Weights of a small transformer language model: 10 layers, 3357 steps.
Each number is 500 + 40 x the weight over its row's rms, rounded and kept within 0 to 999. Layers, rows and columns count from 0. Numbers have three digits each. The size before them is the row's rms in percent of the matrix's.

# k: layer 4 attention key, 896x576, rms 0.0854, rows 263-309, columns 288-431
# q: layer 4 attention query, 896x576, rms 0.0829, rows 264-310, columns 288-431
k263 088:497475590498530623433495496497516509546502515531418543499463499481554442507516365478512499515533471487494442522510538555516536491519440473507515588436447448402430436492464489469467523532467493542465480445424526510492472519473486499490514503544480524490461517533508517484541460450503484542526520511608552538517454543478544521528474517501542474426477492500500512502512502484450465470458496502467502510485492486483511431435479482529452
q264 096:515431443515488490501472487471494602504524461457514500497547509525506501504561540549506530494435521458477450502575416435453498425443447462463403476473518471462528456489476495480544565455423545500498501499515514494474469475494608501451485520443537474500539507483472598432527418481494390556516549560503503495459559461509535466547471523447525506428466470563499516485516501507484535492483480489509520434407503481472517435492481488446567
k264 090:554504496502534529481500572428589524508486506471451518572475490564547526403462491469503484474503562639528462523489552590506482489476532461466446474439448505556478518456541489533446452499515526473544445544489492516527523509530488457526445500419456490515532541534514363444433581533459474526480460470499497533515495558459528535470464494480546503436469483544491516473484442469533448466484569496436508562529478500521547477469523532419529
q265 093:507500500582426542511470589503530502425521488505459480443489487510481416533549484516503465498498537451534520459499558537513508534467465587478537509517476494477481508501506480477515550489426498521452489518538422476552505475528479496477502455511493546484488451504498451497511479451495566490478449456557537480500462530463463470476529514533534521528465554574442492568459534500440433568530400491476487579592547574464547484497517507530465
k265 090:523564480529490525478536449574540546467507445549527584446452519546500527492495447508519426463511477461576492484518515435497521474522525545492497554442525584504534504496592545489480521548517515572512504506528527503510463457482491514510557491491512454507514539481392504494427459498435496525527521515553417481475550421482531474551462509575442515440495460409549512519533525483536506602568534546605483483461484444467462513558498487516493
q266 101:465463476533490441533485454555484558528478481373521562515446489480557518593508519387524492466468548528531597491541457495489519499537544534489510459485483465502447489494494505535473510470517484508428480535521439567492399497451451491534496499551487440545445488524544482515538489557484541518443491515550566452438561535464502550479498491493454521510528491496459490511464523428444433465510475537500507473505526503475517541517476498496394
k266 102:493505516566524528457529493451492500445491508502548436471532524520430512501615451458467451458562468454452511521474454435537505516456504507548566555509505532537418526571505523470524552487534542488436545454501534523513503476500525469504508509513487481544496492504488441507490534465497423533492551504520540468512506436474478490515482474439570510544525504496479458496421446561438495454495538436527491459493475506473497505512533485544538
q267 098:553522546486453528463553527512456528438516475542538448505520481515467504568443464527428433533470517452450404516423455521504523532436469529595467568506509408421577467547490530472516492507478576482492553482441447514449515452471513487497511512530505551573526515493539551420500529511551552496467505496463504597583513503594515513487480471567502510471452570456500475575492513551579509600535526532578471520524512496418492523501510528466509
k267 094:472472560436479475431487500509524461583492568502465505500558564446515548475480550483579551473521511506507511503475600483523493545480570462510500494442491490559429451512487493570446491455428523477466439468523464420490427487472431559470585488500396460466457501538498434540510488520465426512521432574528538504477499487522458516550449497488467487544512485481506490545478491472507531478464517515438569498463450621575489536483515493501544
q268 098:525440565474591444458522498488538479432462494487532558419526471479481563528547455492524557546490420523502466508483433477533474502581487534548448450511540462501480532487562523565508480502437508557565435403522480469535533492538524519499521528536523437521444492522560553419452468510498438467501457582565481513478492512523519480515533512485457507466476516510522624516507583483532546529481536552492526519545493530516440513574495471456640
k268 099:525481540467400546466523531417422458558557486510500554568481550482536449525493511493476465532529533479450497544470541518518527556473559414472455495473460450510519511503493467515477542517510550487451467485446466503459497466453521573492472500553523561509554531534496454557466477574579524556472546486453537569544528458511497502512488482471532447484438525481456460476467463462442456463499546469462506534480482532508484473470557488509461
q269 089:565540534518536581566437588460479598500571475600538472483494464442456484490587498545471446491495510617479556413516454485549530515587503508395498442491488458504482489513536533509519564482468513462560466554420421587478432484473436540510491484570439468477562502540526550492546469489468520457492455466470442465466535522448480513503511512507573520516461537482460473436463490439485433508548448529535556506505524514492545538476436482482496
k269 092:502466528453493500491477469470493540420567474537528570545390561576584464547475512477515493475518493544546461495567522493516466530516512519569552546535507501494525457428501508566496510517565553517512509490538511521505478501522473505515542456487530525544517540567481533499548496506497494500486479552462521497427538428478499529548615482493451412447403448492496537549533523520461524436520528552611475462549503466517464505522451462488515
q270 102:469509448472472486535469511429485518536476498519552531512547583418502513531511561481537478455498510469427479505420403524471550530479493467514563500463497510543448527501473460499523510521444551520503531500542510465558515502550482492580527500572500453547487496545581478466434473503536503508472505473440611508472492480470455465487505453490498460524575520473484575546526519434544479493451471511474474499506514518447570521454476418463487
k270 098:483515457442508463474502481485552502492510465520480540468498540500457500518547589505533508495541502385500492505525520456545548508570495535497531506492511516514500503505521474454458531440533499554490465558488490444465495515508473491541509441490483523566530512559471556572410478459457466491465570541530489601531496478471512481544468461488477507474539545445546537516517553499462496525530544439488461507419519522506541516448516485501505
q271 099:450572494491522442499479497522432438518495485540497514505464432442469624454533503540489515506537373526444501486488548474507562447478384559540508498466563490502506497482494488480543459486496477564488456404473555553450476419498532412566535443518558508500496514535533491486437510542525414512479521543562488576483465505518466536477489446486491598483520535359516575469467483527497507533518502504511459518461499513429479497480493492473477
k271 101:592508537539540521440467539579465444482521522430487507501483579448449441458516447539468515526497560569490479525552480486495512524521478455454483617517517461470438545492502530530474531396520507522526491436502466440490529547506540468449420512449423465441502501542511483564597464531474517508488581475490463509510441504492475520498477555462504451507464465526480578447477490475450513488510576540456596565455514478474568400513466484466563
q272 097:531511538513539543565483497575485510487548538529474484487426530483498496509468470506545512519507585525519528507472501467474439499588475536527499540496495474499548573504488528483528514485502437422493523479525537490548450503516515533504486522435501573530537455518453516497475497547502480534488576525469470516505457505515557503517597557510545480424561487417548478506535494504466459540525544479481510437533531505511454507570565591512494
k272 105:428488468514562499512532486514518466524469438499502518540508528424450468459425479421460461496524510530519511459530528526476527532511495453540510469455444459474404440475517482497478470476513481501499451527468533488497500479459476503466450465438477536447524502456489523489522482542419473524503431540488496489524475525431458514490492537497509489545469422541497524424535538511473541466478524434450530538445484546620500481497488538495509
q273 093:548483464515542420525536499487495543451489485571506489510487490563481506511429474489537521535519493561488505521493510423526463510511537517509510438510511518480501511503556510448528448480427433499476493509478480504496485480477490488461480491433457446598452437462535511479485447533500514508531538536367561548487450550523472526512506516524448452564461530490508478514516494488515519396483530435491521510475479474537453477572513516438508
k273 092:507482427498449531487555552523497445554468473422526546531475459543500497459465534535460548448522445428549518463439508492487484432476555487550500479483501521475546563444494565496427577508591481440502499545450468477580461505527478475526479523472467520480538536505555467478528530471520505451452517601523486425495422487490568466503512413508466370479389497482540594491536542506501533538518571551500487546581458482496497500516496529484519
q274 104:501460541603474498530501511446486536485458459496434509390555493466454503472478532489525456516560565418453452405472542517423504492547539507498454480555444542502529466497544507442508536509483499440526475448540469486549548531489561493499470486500455501395532533521534508462454477425498449533543461462493451469441563474513489447531465514521554421557503437500494523560540518472515477494470471464566541543527508444531516549470524521481473
k274 103:473570487496493562482455530494529481485529535559504548516426457481526532527484466529553537483521554471503532492451543494481472429494519460441574499488542523457573482480560502559495537556512520440554564495540531536462503452492516478579481541501481456413451498543486539485476443502507500519513565566524530479492471484491507509485496447480514510432456468494540522574475504485517533426511539549566464511564491436468547492522491494573496
q275 099:475447497483534502509412504476542497519425503525546500465464480536499656508503486431496525404486558492431471509550516550500457486452490509527551471551527554482478439493562433518560529463445454488517542504466590388481467469503481516518526490503525469598520461456431470453508543491466426544503555393423482568536506534563487495490564464511457542569426431492449478496482436483456459423412541527497516463483537501568545506527601490469535
k275 102:525548489539472460500531471491518507501463516453447511517480446479547452514504472501485509530450513464543431477424490520484517460500524485436420467415438442484451581500469500436474526473514483512496468550492428506516561545497473454499436558581509488474513484567597501448443535469510477590493504545539526492496509527526485497482443496446519449470472544542477480476508608393545439501497473481555444434478449476549483466485472591498546
q276 097:490540523494475465496459496450521488533457507595489491494647466481492518421526547462542521458511583458479475466579507528511522496564525484398472500419555490543533571534513519545522454541492492505544483501525587409557541478520496479467523455506548423449541465483514595482480514480469536478538515529482518462532465520526524500609607470522501420556500460478523531500495535435460494496523495524415512443526502478497497542474584529483536
k276 100:475506529507531417594495454492504533512471465552492488484511476530560489532546543476467524454455430584526488445417471501534415406535484557505495489582549540533507476492508470467491467551519465514488506523491545602570434529529465522470456498463493515460464538450512468502476574506564487576523461457568523491531513484504494549482547474505443479495451465438566479515525469535483445490483453492519423469580591448445429460429565423437501
q277 093:522521609443446535467543514486549571525491512547581498537425502535532556443510524487591441519507513527477566502504510464482535487523406484500511444475509500457501537482544475548490539511565508484577541479547446479514472463464436511480518535491546498493516468512449488555493535523559543426559442466498460466489510531485551486508499449411577557517515532541518500568456508496528535519475513500584546483488503372506505523504454435453487
k277 094:446554609503561452395542431468506563487512470455556462417484489505560494539504460460485504498530448513516463465553506476565469528446530484532471502527541461518475523463510503448521482458451469534481521499449471497522511533560587543566510460471503478506467573450460464407520437516549577520467617502506542508466439458402498487524519529490447506469487521492514553522504391458511459540475494491528503547590464523483510488523527488559522
q278 105:418546457508474467474531504491481534455495518407465589545564429541452499517504508506531516536512525548525436520511449493589577543489535477522439532485524498517580444532528487443461541509453485484475432513485491498481496538539536459536582451501468482495517478420504551405462509448532425478561512518444481505441479489464538556520516490485414481530512480531473519479541521495474473546446560481472478450478503547490456526516495510471544
k278 107:476427481497492547558471473524521470455520463434413503495468524562552523516531434497501409513510538412463552480480555495468574427481497479453525487495512479487439546537540498509425535504416491461521527458543526468514473447529513496523520473486532435526451513537515455408524496480558473446468510466422536489504509485500533513527498564556544466450489477566460472524528457494502500478445473540487518461521502491518518465456638478541540
q279 107:485467453488488478573520509447521540478504567454492520543527460487517512475476494482522474524487481493528442481492392489517559468496478504471471498464558495462494515508467589532530488505513480505466521517539475464446506445530535505488513525421549465486530526498451537473533439481541472512461493426465528449512537462503517615498544505524522442506476529532550577500450483540513567514411558497485510466445499582457481470560497475480514
k279 109:539484511521506502503464528478457501498541473483557495497500408548528510538490432549508490443536463493405576624618577460527488520533549519494521491497470442502516534470530454503547439464474551455512516447453489497547465436471448510528555476483532484459475582578441459515486543443482516490495556519502466572539521493499491552502482503514498531508546449538496497472519447436563485401538488427522511555509505464457513490507468485487460
q280 096:480517568500554475471485494537454520449467482480514510432503486467406537493477490477490512553480479473532470551478550520511497442506456569538417498472466483446511518481524539574503492456519450475518505501469485451424463538557535558509545475525551493534508489490531382470568490498544521501473417631453452562546484461478561512530472504470460500499548530487487465458475558505481564524473539531546557515505504520468479494496453480482504
k280 110:497491571423506493472490551487449511508508524516478549507491541536497428525485494542529507495507527517458493441524463561470486495481489505486463446500581529419527569609524458506530467524495509484481506519535479516545425551467415484510460487402467516464508549465444463434541451571535496457547479514521476476453479541492597517580562478477517447476521456535502458490486486461498505484512530522546447498514506498530497475547551541489517
q281 124:476438585480486547470543449499493628502499505540533492516446509543480526454401524506504568508493490552588505482530491542511550527488418432493475474515514521460477563538468420509551504481528565574523458421513415518473556588500517447487509476497472531519482535526588509592483569499473526511537492484479513500450453531422490496533515506496519511474530477543446518498480502560516470508559548574546510465540500582435473488519494466449495
k281 097:519515539476459507508518500482487522485519410504459469553508495510475450515551520477518514541518531534459442563440483525516490459551463489368465500506536512513525508479531525596460503452466420518489501443550524516420459516482485526473447480482489388555502420564465447444515591523511471549526471542504449525515484503479463532501476497522490589525545501546523549533471484451472470496547521481492515513539528511475476576438529453532460
q282 096:498476487466524441405503504503583552523580494455522527461508433483444462489454474476456484483524556495524471444566521478479526534493493557514470494489534497508506580540478511575569492503436530454532602523415582474513484442560552489503510429524541480555525483511519479531529447531478464516528556541500490493476517522512541446392502528508485531472492443503497459505477503531552506512485539487471490436481423469487506485469500505502489
k282 109:552508524522537450536512507532473431493429501518452491515550452428545524493536535453500497535494467532465425508436517489608530454520468466474510493505460514522494433449475516495451489506523527540540509496485558477450468503485475436543457505425551446482506441508463536503585460470460470504420458526479484498475452433489439447496464499478456436520512543493483505512460507489509506479423466402444456478486480534471504509508512549431520
q283 104:542555422552524471518468478434492470564488482540522502498519399447527620504463502565519448443574482427460501420486560579454545543415513526527516587470496565497501497482448497515512418542495467482525544479472530480497525465517490451556511532464556456578547527435503461417459511546472512483589447465464480538482475485546498440485459458539447494468504521540516517492435460507547477463416535560499436501474475547552541488461572503520532
k283 100:486516411599539514505569467514483541485490469519526479562543555529433486490531597491517533525528497495473498460486426505540480476505481495503549478531572507462526493441498608425468470524492540496472513549564418567443482495511440450515524499483472489535529531507535482509534428527584444505528481532558543568535483422476471484445554531500590488582553457513457519528438580444479499493542482482504522554509516434472491519483492467515501
q284 113:489523438518509393473462453450551494462416563476487491512572511477482510453523540481503523430526479451477492448491450540520501473521539568471556543565493490479500465512473511494519472512560535493462493507473582539476511481522471531566528498564482480531582563490463543465605473401504438438488467484524515506539568583528524503480494460489473489482485523449514524414502497480491447446470467445470468540508521509485566537527508546497546
k284 105:503494625465535516551537479513453495456525497495461517508547538440505502535538538485564485619513529510533468498504534492477524521501537476452510504553574502486448561473523412529521484512456454474500516447399481556476525591538484541481446530480572429525513507507463548431472510569522484507438469492484464555472490536470509485530453526446473597499514498503551500494410379557457492513604446457472504459490490524478449486519496500482537
q285 112:540519503513537501531513520486548490514459508513559440601535443489493490508491549547449473503509433489413486523499468423519465521458445457553504496553519576492449511445497461517492472536471465500397511546504469520448540457533447415440509542499495512469510482500452468514502476469481504503541542543544565493541494531519532447492411560559510458527494551532485488472480583540575496481443496477496564592438514500465509456512567496463458
k285 119:529473524559491556480500495478433566469526469510463428555555461577497543418515474530523524512479449493487492418511473552465478605466487460479483508469471521507517464497497533463466537546484621487502518541479462463492457505505451509472437500528516523512534463519522557464504497479557489526417538425464496474543543571411541516452559449502476481562527484423518514548540501465393488527526430517508484522540493530497576526546452477496483
q286 107:500474491546437491475514446494444470542580525513588572559529524483491383487426434511513447527552476476519484485545555536507482467482493519442510485449444551496525463557505520505481506530519517505474497479495513585468486477576490550491445420456512498549513505498458500506504582469539536488527565527477422501453447494539504460572462477450448539474413469474556426495435458526526413501502503506526530426466496468532567514572452497461560
k286 106:553514444586548493454562461498598518441498497457497489531527479465486517481559511445423468493411522498476497535516519505493537518416493483514488504566461497525478508457458508442547548529563489426496475527558457524563606536513465453531461535502455502549481457514515556514495523529577546509467505442464493492515525460570508533453479506552513516471504459499435530455474455410512603521505501456494546543545492419483462497529575498437504
q287 109:558513466497463503480514619429506490516491496503492495531533435538442514462538504422445491451470431458421554453541475540526476512472603412561472467522484576518491452500433514475505491522544496420471483518496519511510518525467518478521545582604454498509546532525513481455559513558444410466465432512509496456533492515459540481476474543493471483479475568482552522544524510424470487508453544547501534523547448520535542410498480552509464
k287 111:525449559531469620455533427505492557449563471448485441550503541495492466524523532451530624513455523538497506477497497446507527484525428511437458596558514495495457565533526509470531547515497445519443498552513441444445469424541445472573512530468468529578399557472501476530517548449470527571529571489459537414490582520508483481543444508448448499520569461499521580551491561555485543531537482508438492449465463541560523496494528544530474
q288 108:505462464501427505485563521484585502486549511500451486553520476468472527535495495495468504467459411608463506468485479446505558499545498507471519516526450500469540612525475496466518532465522531457497531525519435481537426479519452460519473441530529575479544522511519513420525530502461491545545441508506544489506534458484507463568537523500487498510494452600514553437550499504547567460477568420498443553493534451496455455530499494509566
k288 111:506490494539471458549462479422514452526546520475513498499462550643524440485453512496483507524533536504484518489526515464490516536498539503505565498508454486538525476477536550550522498519570500500567492466529563515483513545514548484482506531605401460460396530537512500469492473516500443485492528562537464484518457480452529522501510481501500521503482523444506469520516491558521545531491480582553545508543490533515483543490519497507486
q289 104:448555501585504500480594527473458483494446525445460555548514542520431466471514519474484427480485518428504547481531522437423503463458379555504542505498539534590528536517486548423490532467481458499502510497548497479489465409488526527499475458494490490490534515507542515494567546553531496442566482427485568515519487503502503487491479580534502499497535528509551535507529577519552615500510542470478452434477478491435593490477466553507487
k289 105:519465495537470450572440508490541426504452519557476456545596521427510617492444496543541530485571590448465536465421538464559523476538508456488526481514520503496520540506492514527532459440438497539478503519480435494512485519434505463469574555480538503458569498473427478530546490468486493477546456508526474483508472495559519509452479453447515486473423509490450515425503377522487465489511438485419486526469451555500480476456545389531536
q290 111:470511485467514501531484547533516441464535529429510461489530541509459469468500526573487516473439483435468541586489423503501510493433452522504549595582461502510539516431474522460482549472519529464479474520451537531515541480537568471506526539391507448495477500468462514468513487499412514539435542427483527530445479472426526502453479552500506483484479517570462549505464473473543432521441533512464485478476492506524513509540481530547548
k290 110:477533451527537468398505507474552495461427530458543514520536523434468427454388510538508554458481462574535481505482573469478510511496536500437506520494483460469493521430533524475470549520553518516500546513462523569534480522474430470521474496502460512546620473449469526475605531516417356542539491455496511442505551584577518489492508495536476482514507515440481453511493457593513487542578474493516445440456526486477467454450415440577516
q291 104:475586437470487562522457472472470481529522469539511527473499576439585484462532508499489482474535500515434454482510457457495490501526525536497467569549470498494510490501533525386485528448503513522496547460483519534444474387528531532563520495455575498537494534478548506451446504506460507503504505531463475562483509480530485475468490561484510553552537483550542486424457481533496509469438584503456436525464491436538552522484508509471420
k291 111:518524483509476487392481552494458509511511480506528497541388493469552501471512506482431468529479480576481483497541519435440505536495434576464505538490453471441556582487495511474498537507550505552528516566496552517526470537500482454495494465480485474520512473600491478544489511514531496487511486540499500512440524505488568409469558534413518487467429417415461499394462529502496547526450424428422507487450475505479541429480529509535509
q292 110:480507488464438421556472449561548613470447446609540506523497469514509485492530477495484542466450411537522470498586495518508532517499564453456547494490476575547505492487511502526417583467490544486409564526493467513472427548532446473445491455553495465517492494470474532518507437516538493498535432450512509427585478542469493489448502459507561453545429463472450526457492462536467542485386491428476487517446429536484430452507535512458487
k292 112:489459549542527489507465515497442440493459547511448487517491446516571519447501437506525471482501479504459479554456570588548425444492541519508456475519514445423477480578466482465514406524505537558556529409499511537487526516514548544557474563486568459470472443454538425425521405517567514527480469577493554536520444492436547505482495516442519464501549566479509400528522535489536502513532543571513475477495453474495488518464521475458508
q293 104:489468424532462534497438480469516526540495551503541533487488551487491560554513503570529486535443485504571512509461492525476406501428478473560499506479460431476515569561564517492507520568524497509527440482579471403582454531502488519513496547507478508524455491489497544516520528512594573524499476473441469487503450502450576513491493508523472475465483408540472468522494546519480534467522503546458553499574488458501533530531495479515486
k293 103:478482482528552498571454491504570457575444468469494488482493544551485529457500533460427483503471533549473477498464535512467551525477451528476469545521511561528510489530376484554569521485523473502568595484422488465483456571549556442519515464518485505464506481550445464467565545506515460471543590550523458437538478534451494433588465527517542486524479567428459508567560445446456530504473529515567416533468508601493372508506562560564468
q294 108:490493521521550589490546450516571468507562489465473498466480463456537478415532543521545479475566487548487477450520423500518557453524542569587592552473487525466536458502494456509517571511402508520509456440553545544413518500452464429543540519458537528536518553482518652489500534537533512476507599529521467547542451536551483460554467522455479451454487576541475522567494539511502514529535527562536550492462547512508591523448527542486492
k294 110:505506456512532566471488516481490496496534592539541522502490535459514490549555440513515456484441559479514470416480582481473493550474422524500483529474489491480470444504526543499482470526510529548494495431495522464550466409530480558482544469472464447442421485517528509477604508482490573516445499440496478531549491501477380489501574489471490535532507562505444462468499410502538538474470439481476578494528456520435479438536449454477520
q295 102:453484541526490585475421491517500464545553549457498562464557518543506423473467537472491613487486461482513592530594538457524465521520487502474430537486547491486551534486446489461489478462496553554535459460467560480560491542494500494471557501455416436528534482522550499485482470494518504489509535512450496474497549485546432458485507507453535465486485479498583477506546505488509543473441498548544540435511540489517516489504521526523445
k295 113:495567564515550482473522525496552477520491465492525394506434438525423533504588495542540500498521530514536503473462577459500508542463432467465532584534591500460492495441567486551530463469496439565512519491453549490482562524470506486471520464492493503523390516460569541485471551540493491447515464495518489478500487483490482519575507511443523480432478454508530511520447486500419484555487512470525470537556545537511481514530452519451524
q296 101:479493521511483469549485452408482517488445549439527480519478443503538473534434415463367476484432519519535520483513500427489510520518486516428494488536452561564522531510512466467447491544541466509524511521520588485504524498480461468488506484474463472495542554552450448579475500495460518558493557538585540490575511497467436541514510507501480522501464507514534513539510524538471490478547501446479473506522439523461503476494476527440497
k296 106:476438503469521484510505533471553456423460469557556566540486462510492524385502482552543457494506491504490499513456516540486498479484530487496494561475466514502486501586497501522545516497474525491519569530446467494430410540472580482534458463517474501534497518470520617523440561504581444498512556455498473544566512547483601484512467457525397504529448413468507494458560483540513471535523473501465471584536484534528514487584518543508518
q297 106:483520449538458428515563503466551544541509479441483488537565511449483568464560460554506530528526517437540489445429463418512502425511543584415470513461493502562460465470553539509491391478508504431509519443495446507475553515496535544490474477504492597475552422511534540467502457529483530495447492555486526526495477511549456559445500488477452543523509554503535476504496513479499403469434539480494485480512498451523487508491488443466444
k297 116:528438498420543515434452493509536594488473537545480508539547568535505427567544560545436502553583486433438599511532534495517506457544469492462500477483519569517494492500459493438538566505548507524522497480528456490489504552527539480475503490510468439487442579514514531534485590493485443505451587485620505486521559493480529575559436443481540479547436487467476566526507461527472529510505481479462462510504449486541548512537568500567518
q298 106:460555575546493508490563472560523525513557498511599512516517488444446445520497502476454485484490590531464426505540544499522478529433536482483507414504500538440454520513525513473517455555529442499547503518494455583521539434535568460449586506485469559459495497538520456517511550557535516496474420489433459497508496475551466441516517493480474438504495505546482511499434595571536471447505564567548514549483503485430510502462537529451397
k298 107:521465504474433470495527494396583518513475509539488489505518583511531616505550508505495523470450468471458527465493514475519517482547444476402565529532440496573625488544498523460484534430525504460487504485522503495513467492515470534464524489497518518531502546489506585472523566487480504525558533556500518420552481556539554523452521459547515523484442539439562480621526516526446537487449483483537468436528469526504463533571466496493476
q299 106:530513552495513501500589509576487530505536485476495538526520497602498478518444512504522479502487482443577513496525459412447566560490536527519575475477516518480464436493530487485653514488511452573449513487455538457552543485477477496487598496550430515563506560475485404489470594482467536528483593496538475450519572534486530519479533519540587523512508497530550461466526462510450534464507496469496475484502534416577514553534511485516469
k299 107:515509384507487510483497524500567448486488471513463471599530460533475403516575393568508494420507487496512567505557501424513524520477453439527474501490472460488546527564544530516538471533498516516514521555547498463481572437477489538530488530442527460471518569448490463447429456390522488515555470533555564429550458498478469456512590558531481499539473534523531537483500521480529447427547535524478515525478446554437526469575544538478455
q300 105:493472427508549475485488501546427533473444527532461530456527435482499501469539463523517514568632405503531559554477462465550458427531545542474533520499478510473533490499453461399399465500496410556472483492480557542492501530444533553488486508476538561461521453484452502493496473483546517480551543481440511500512513474519487495546490384462467510457515516583535533459432521512507461401409431449518445547468494488490516515512495462518520
k300 107:556482506561527484471477549487536458537470499482524445468481563492530503494423475500523499477454487467471483486466464495486461523479492496519486532509472464571506497462470501542462519456489567460569515520456488503527530560508512481536493511509472518504515520458594500485493613540504547503476484501546538502490516519449573556509500519503498518549504509496500484551587496535507510478539510559425533541485576471573555396518518487474462
q301 114:503487539463484533531481409467528524483487526432516514470471523580534523418531503475570491492437426423508506552567541536533542497492580513477448528551519552534493486479489516515483434471547460534474498561543490561470555552500508526389533484520573468522531484520496483543525512581502477572491511486495454475511572480489475461501470503465490577468532485532541471561418462521483509496467525505512539468505538517521500527496559504436481
k301 110:486562450569450504506438591525544497439583464485525475441532458431468427540512465437561525477505493489459605527490535488488570472470491534462490559520511516439530508422490443492520539556467516544459513544459455477460505468546481416621527568542545517522417498515476498530511473543593478547491543505559554481490493427529552494461510481464475491443462461472481479534517539461522475587504522453566432504493489485488435464520448518514539
q302 108:468471469480574567459468452519484517571484508517507488471508520442557531518541531481477476517473518552493560477506517472544472519494487429503434495484531546478456498488530476470497529489479477421518510547535451468577548447505490506406479522509535511570494456521471402490445496519467547463410429479420498429523509487464528510560479523466462435525507480467490542548498538540462468474534491451500539525498458480464511474516558410497530
k302 112:571576473444477526498506512518580489499490492458539492476507467451417484501573487476519525473441437474517516567520550503422535535525467503498481548473506443491539432535512492482542559466532495473468471454453505520456492457501458516530525529528520476533481569485523444547453533494508612469455516589513501572496501543473523486495501509424498549479531444530488544483525442535493540496508500539514477456505489469448541527460455494537491
q303 103:483516459503552437509508512544478519531454527458512428468487562519507457513447500476482499465444461476482494491540526534497508509421421433546595514557521446485484486548473532563485469489541535526502475427531445511514578486506473470499502517507494538504446541521519497548480506532574535470536546455500499482569558485549554482481498433511520477484522428515460470561524463463462568510513470531473490470526498543457496488485441503558493
k303 110:481436506526435463497505525496464543523498499471508407392537527436524545467454446517545499488494496476543462509518566493513510483485504510497518519558572517566505417500445466484581596518517541455504510459478486498557522526515546457523431495508494450468518452513504517553472527491420497556490508452500520474565468485485468528473505534485531497462578526530447510526514526464545475445497440481573564503450430540547477528543528489483457
q304 109:489533486519471444498489480484457504519565487509549504532533492498453468587530479529485425532467470512567475538475450532497472538514474491466449527434484475573493499495496527473476449477443491492563496531480487522486492502541508544445568480465453431546460486443538428456521481516488543516504540499502472461493503451530471493428457524494513608460480442446464471425514500537555433500478520508545557597565524460494479468523555560536588
k304 114:482514482488512506583441468502435496544503481434516469466542503490491494490499578428457514437489523515480531458474534496491592470395481583481493513566516528503463473467537482537525467488553581458503442447500438455500471550530530482499390544536539532592495498463471508460479483466539499486481447523538500478510498486466484532432539422495555484475440512476536543407482489488493556498563527553550518507540534502503481571475469491495527
q305 102:460409471548481539442580473468544510546510473542439484478486531527491534468490452566512418482582518503467580537571531552454486494510550486481507575530465512405480505529552475586426458473453485440551520551455463503468492523494465495520423523462494525488515549501505491447429414529486578512462522396481503450513472444480499559500420460481476546519521484520505553551471564554555491548556512498487571432517506503486464428496524494389446
k305 102:479471539419449481463463445484522569596483493535592490501505512451484539518463536537486480470436430527495478569502576513529429517462483493509493419501595556534528460431453467516524480473526458504513487522501531528509516526474482477539533548522503455511458549516437458437513490508482461507517542491489571441466447568482458571519563538525467532523438467492524573486531483547461497449447511555532484465550479465515431446522439458545530
q306 110:526536435414524549509529524470511480439496548546504558563546522512529449484542497523517466482497523524529576510513537482570495561534447481424446520484510433466503452442508542503492553496500463509484514500527431530428520474452497496534477500555421554530456511564536429416513532446510475507532449467545546489507529513483455499543521588512513435510441453461423537511491426566418498491551529551477447516543450593442433550483490520525475
k306 112:474473514448508448385515565458498549516503521525501436536513492534539518514556474523568463527493505463476395463438466463472538495518466488554504475511433521494468512498496528507517565440515555598461472429436496513502458484493483453462498478549527580457504386512471569489517423537501561467575485553457447517546478536490539448546541512470550475518611546502478405525464556571472471484522455473519501458556583503559403507455506476473470
q307 108:499460473501455449448482475536493473537466522516471440529459503449467487479456513477533548525462511527418410536510555510575476561466489431499493488535567522521457587452451496520430464522422527522466489550512476538492504445480535527507524532502464521502514565457515487497519560541578499480487502513420480502476466509522490475507508508433500521478522571493598424443593548510450539486510533494412576539503451548501483500470444502507509
k307 105:477467558516511447456481442463552458591510473489502463462417574418475507510469551548517473501502496468580484487541547535449461533544460518529489523482530482505515518438467528496487492489529501501431577459456497433365466458543382469433496479547550502447484516524437621460541526475401506470539497493503503563496495490452528502423573457511565449551503567461501529478486420492543558472431472495495469512550432505536511517552501523500465
q308 105:489513462424492500485568560498545574449504394524446517467480560425518525532536573462542517488461469527485464630499472484485607490558513507479509461480463428609520534517534513533435420519524509497515486488486473455526517487477510503531506523547465461460535475496523553523505473504545480501535448543527558526583497499476509471493530516536488490496527533506520470485496441518506545484484487492462460556495518470448509484459471509489535
k308 110:570523500459447537527512502486436508397543599485448469564491513487534543534482501533485482518520494490518500483489533504435527487543522501507469484529531596562459520544440490469558565511533506534492536504516449497527515487497450413534517494491511554393513521519472546541513475514564469470496524441535501584490553469584480417566488428513519462480484459452494547509586509489431422489520412588508482481467559569544490448490496469486518
q309 114:534527471447488493560466528467487453508472499544606471498465514474543477502471448571450467463486434530595431498476480531569535517486540447481442479458582464463514572436428474564494461542541539462540541456479498559469474523504474483541573571421490541447475426500552437504521534457497483554466565503452524464421548560487485507497531533547529484486462546539484502520529479476445555505493461474500491571555523518493396476485550523485488
k309 115:453507461526553446472513444495542552583496542496539566508482548470517474565513498541507446510564514498459530442579524540534505517436521491453508553511531531497521509431478487604522524534504479500477586536480459547506559429471534473439400477506504480500452521518511506480496550446474446478520531581488488482452513532545501464507461390473477472521469504557555479473389536537515525424514427508516501497442436466543488434493525482473554
q310 105:517450526497494534537471463559466493590467525455495497568500485521389458456594486515556512545464479455505478507493541522442482536519503492448500441499535528487512545532542539533431442567535404516444629457495512582438427515472516450500471480430475555572483518532476502476593504490563538388506501474483554431473530431512561546513448526517525473505558468555488530558512459481512547575513461479424551564548549446519518496522462485480483